Part of a small language model's weights.
Size: 12 layers, width 128, 2 heads of 64, MLP 512 GELU, vocabulary 1884, 2.67M parameters.
Each number is 500 + 50 x the weight over its row's rms, rounded and kept within 0 to 999. Layers, rows and columns count from 0. Numbers have three digits each. The size before them is the row's rms in percent of the matrix's.

# down: layer 6 MLP down (transposed), 512x128, rms 0.0592, rows 503-511, columns 64-127
# up: layer 6 MLP up, 512x128, rms 0.0592, rows 504-511, columns 64-127
down503 094:477520607486594492498507469436474421451538547450509488555472605536570481468504550484573533494468405530473532433465459400496456417510633449475572548499474485435501560446553424439446507529556535
up504 102:445417545472568512491559588479515449579527431492531455524546533506599576369531539538504536511386481565498538508490516534435464528526580447462488491494441504492491414430477561538543571484493428
down504 101:445481439479482505521555519426503589558451481442525542487489490406457421461456517445505513408545546505519492457518516460488524485419434426486420450603604407451513538473468532418461507456476515
up505 101:386495561522487588519488451467551528446501550538505455483409467468531427550555419478537541483537531504471505540561501523432554435577426459529534563515616483506495470488535452596458482536461535
down505 097:561508452518481426553569473479517534573494510386456550541440491484458479419550510479421465502478548574474502553468493569544462536465521460491445484494383521482402566509616607408449512413490451
up506 110:490418418428541484523613528572572544546447532464456473553501498452491392450462562447501477552503523474502436426384534465523510530511433573524484523504500531450530523507566475553449566497450560
down506 111:531522420548596444475422486420428367465571505452500570549483604429498471477478534479513426417498451539489549606498475462532542471405468559560466500505538507440465479564513597496490492556487589
up507 095:425511481546514518524459538538537571461487494468512496442626527495371451549507492468461459499476456514517507499483570545552526504532469503495453505487423468467518462501411543505540446478572447
down507 082:621483580378477445506503514462498543566427520564478517614473439416573506451496529465539525498461465572445446554564453455546547525502515450457421587373496446480588513541514495505490522563419522
up508 099:575375382478576447517480473612532515543524566513462416484568585540494428440450479461446519537541502565528492458586407524591448508393470520400475538541501482468459451542519420456537461505518542
down508 099:476557581492537498463483497443490498506460455455539407617549522553546587571450583471566410494485481508480500506530556461416414529469542503524484595425546480511518481517434533491447413544401452
up509 085:454465413421371493525506551512468417521450477505449515494482532491504548517535456416476494472539516487434394541500449525551531535540487513454454560471505663448490526559581476572457540475539455
down509 084:606616483426540531522517517580480542486556435500481619639527572629506526569469549493505524512541478546539632451527523490484480555553448535466532457524540380458461461498588506517438594514513530
up510 091:500477453478538470438594509455466512466467461490548530492547474501484549547466420544624466600544493489491559510323497571574485460544476501526488551510548428463475484540467536567434458578462528
down510 083:514562494418531548501469437520489486538520466433408603590365429454499417566444508445519558541457613492504485560536460478540504435526536504389523499468463581483530531480507604514477514571502481
up511 095:501547500546493553507559594459480444432511531509385483610449454539483521482427482601478547504519570483498466460530446467470523544586557515451492529368566474448591523554518487451483474451480457
down511 096:522531536524541499504523475512431506548482478552409522487465546485492559439553496538521497478514458574524464558519472469517491564434476435512491462454503477435575425422575647473555543469523527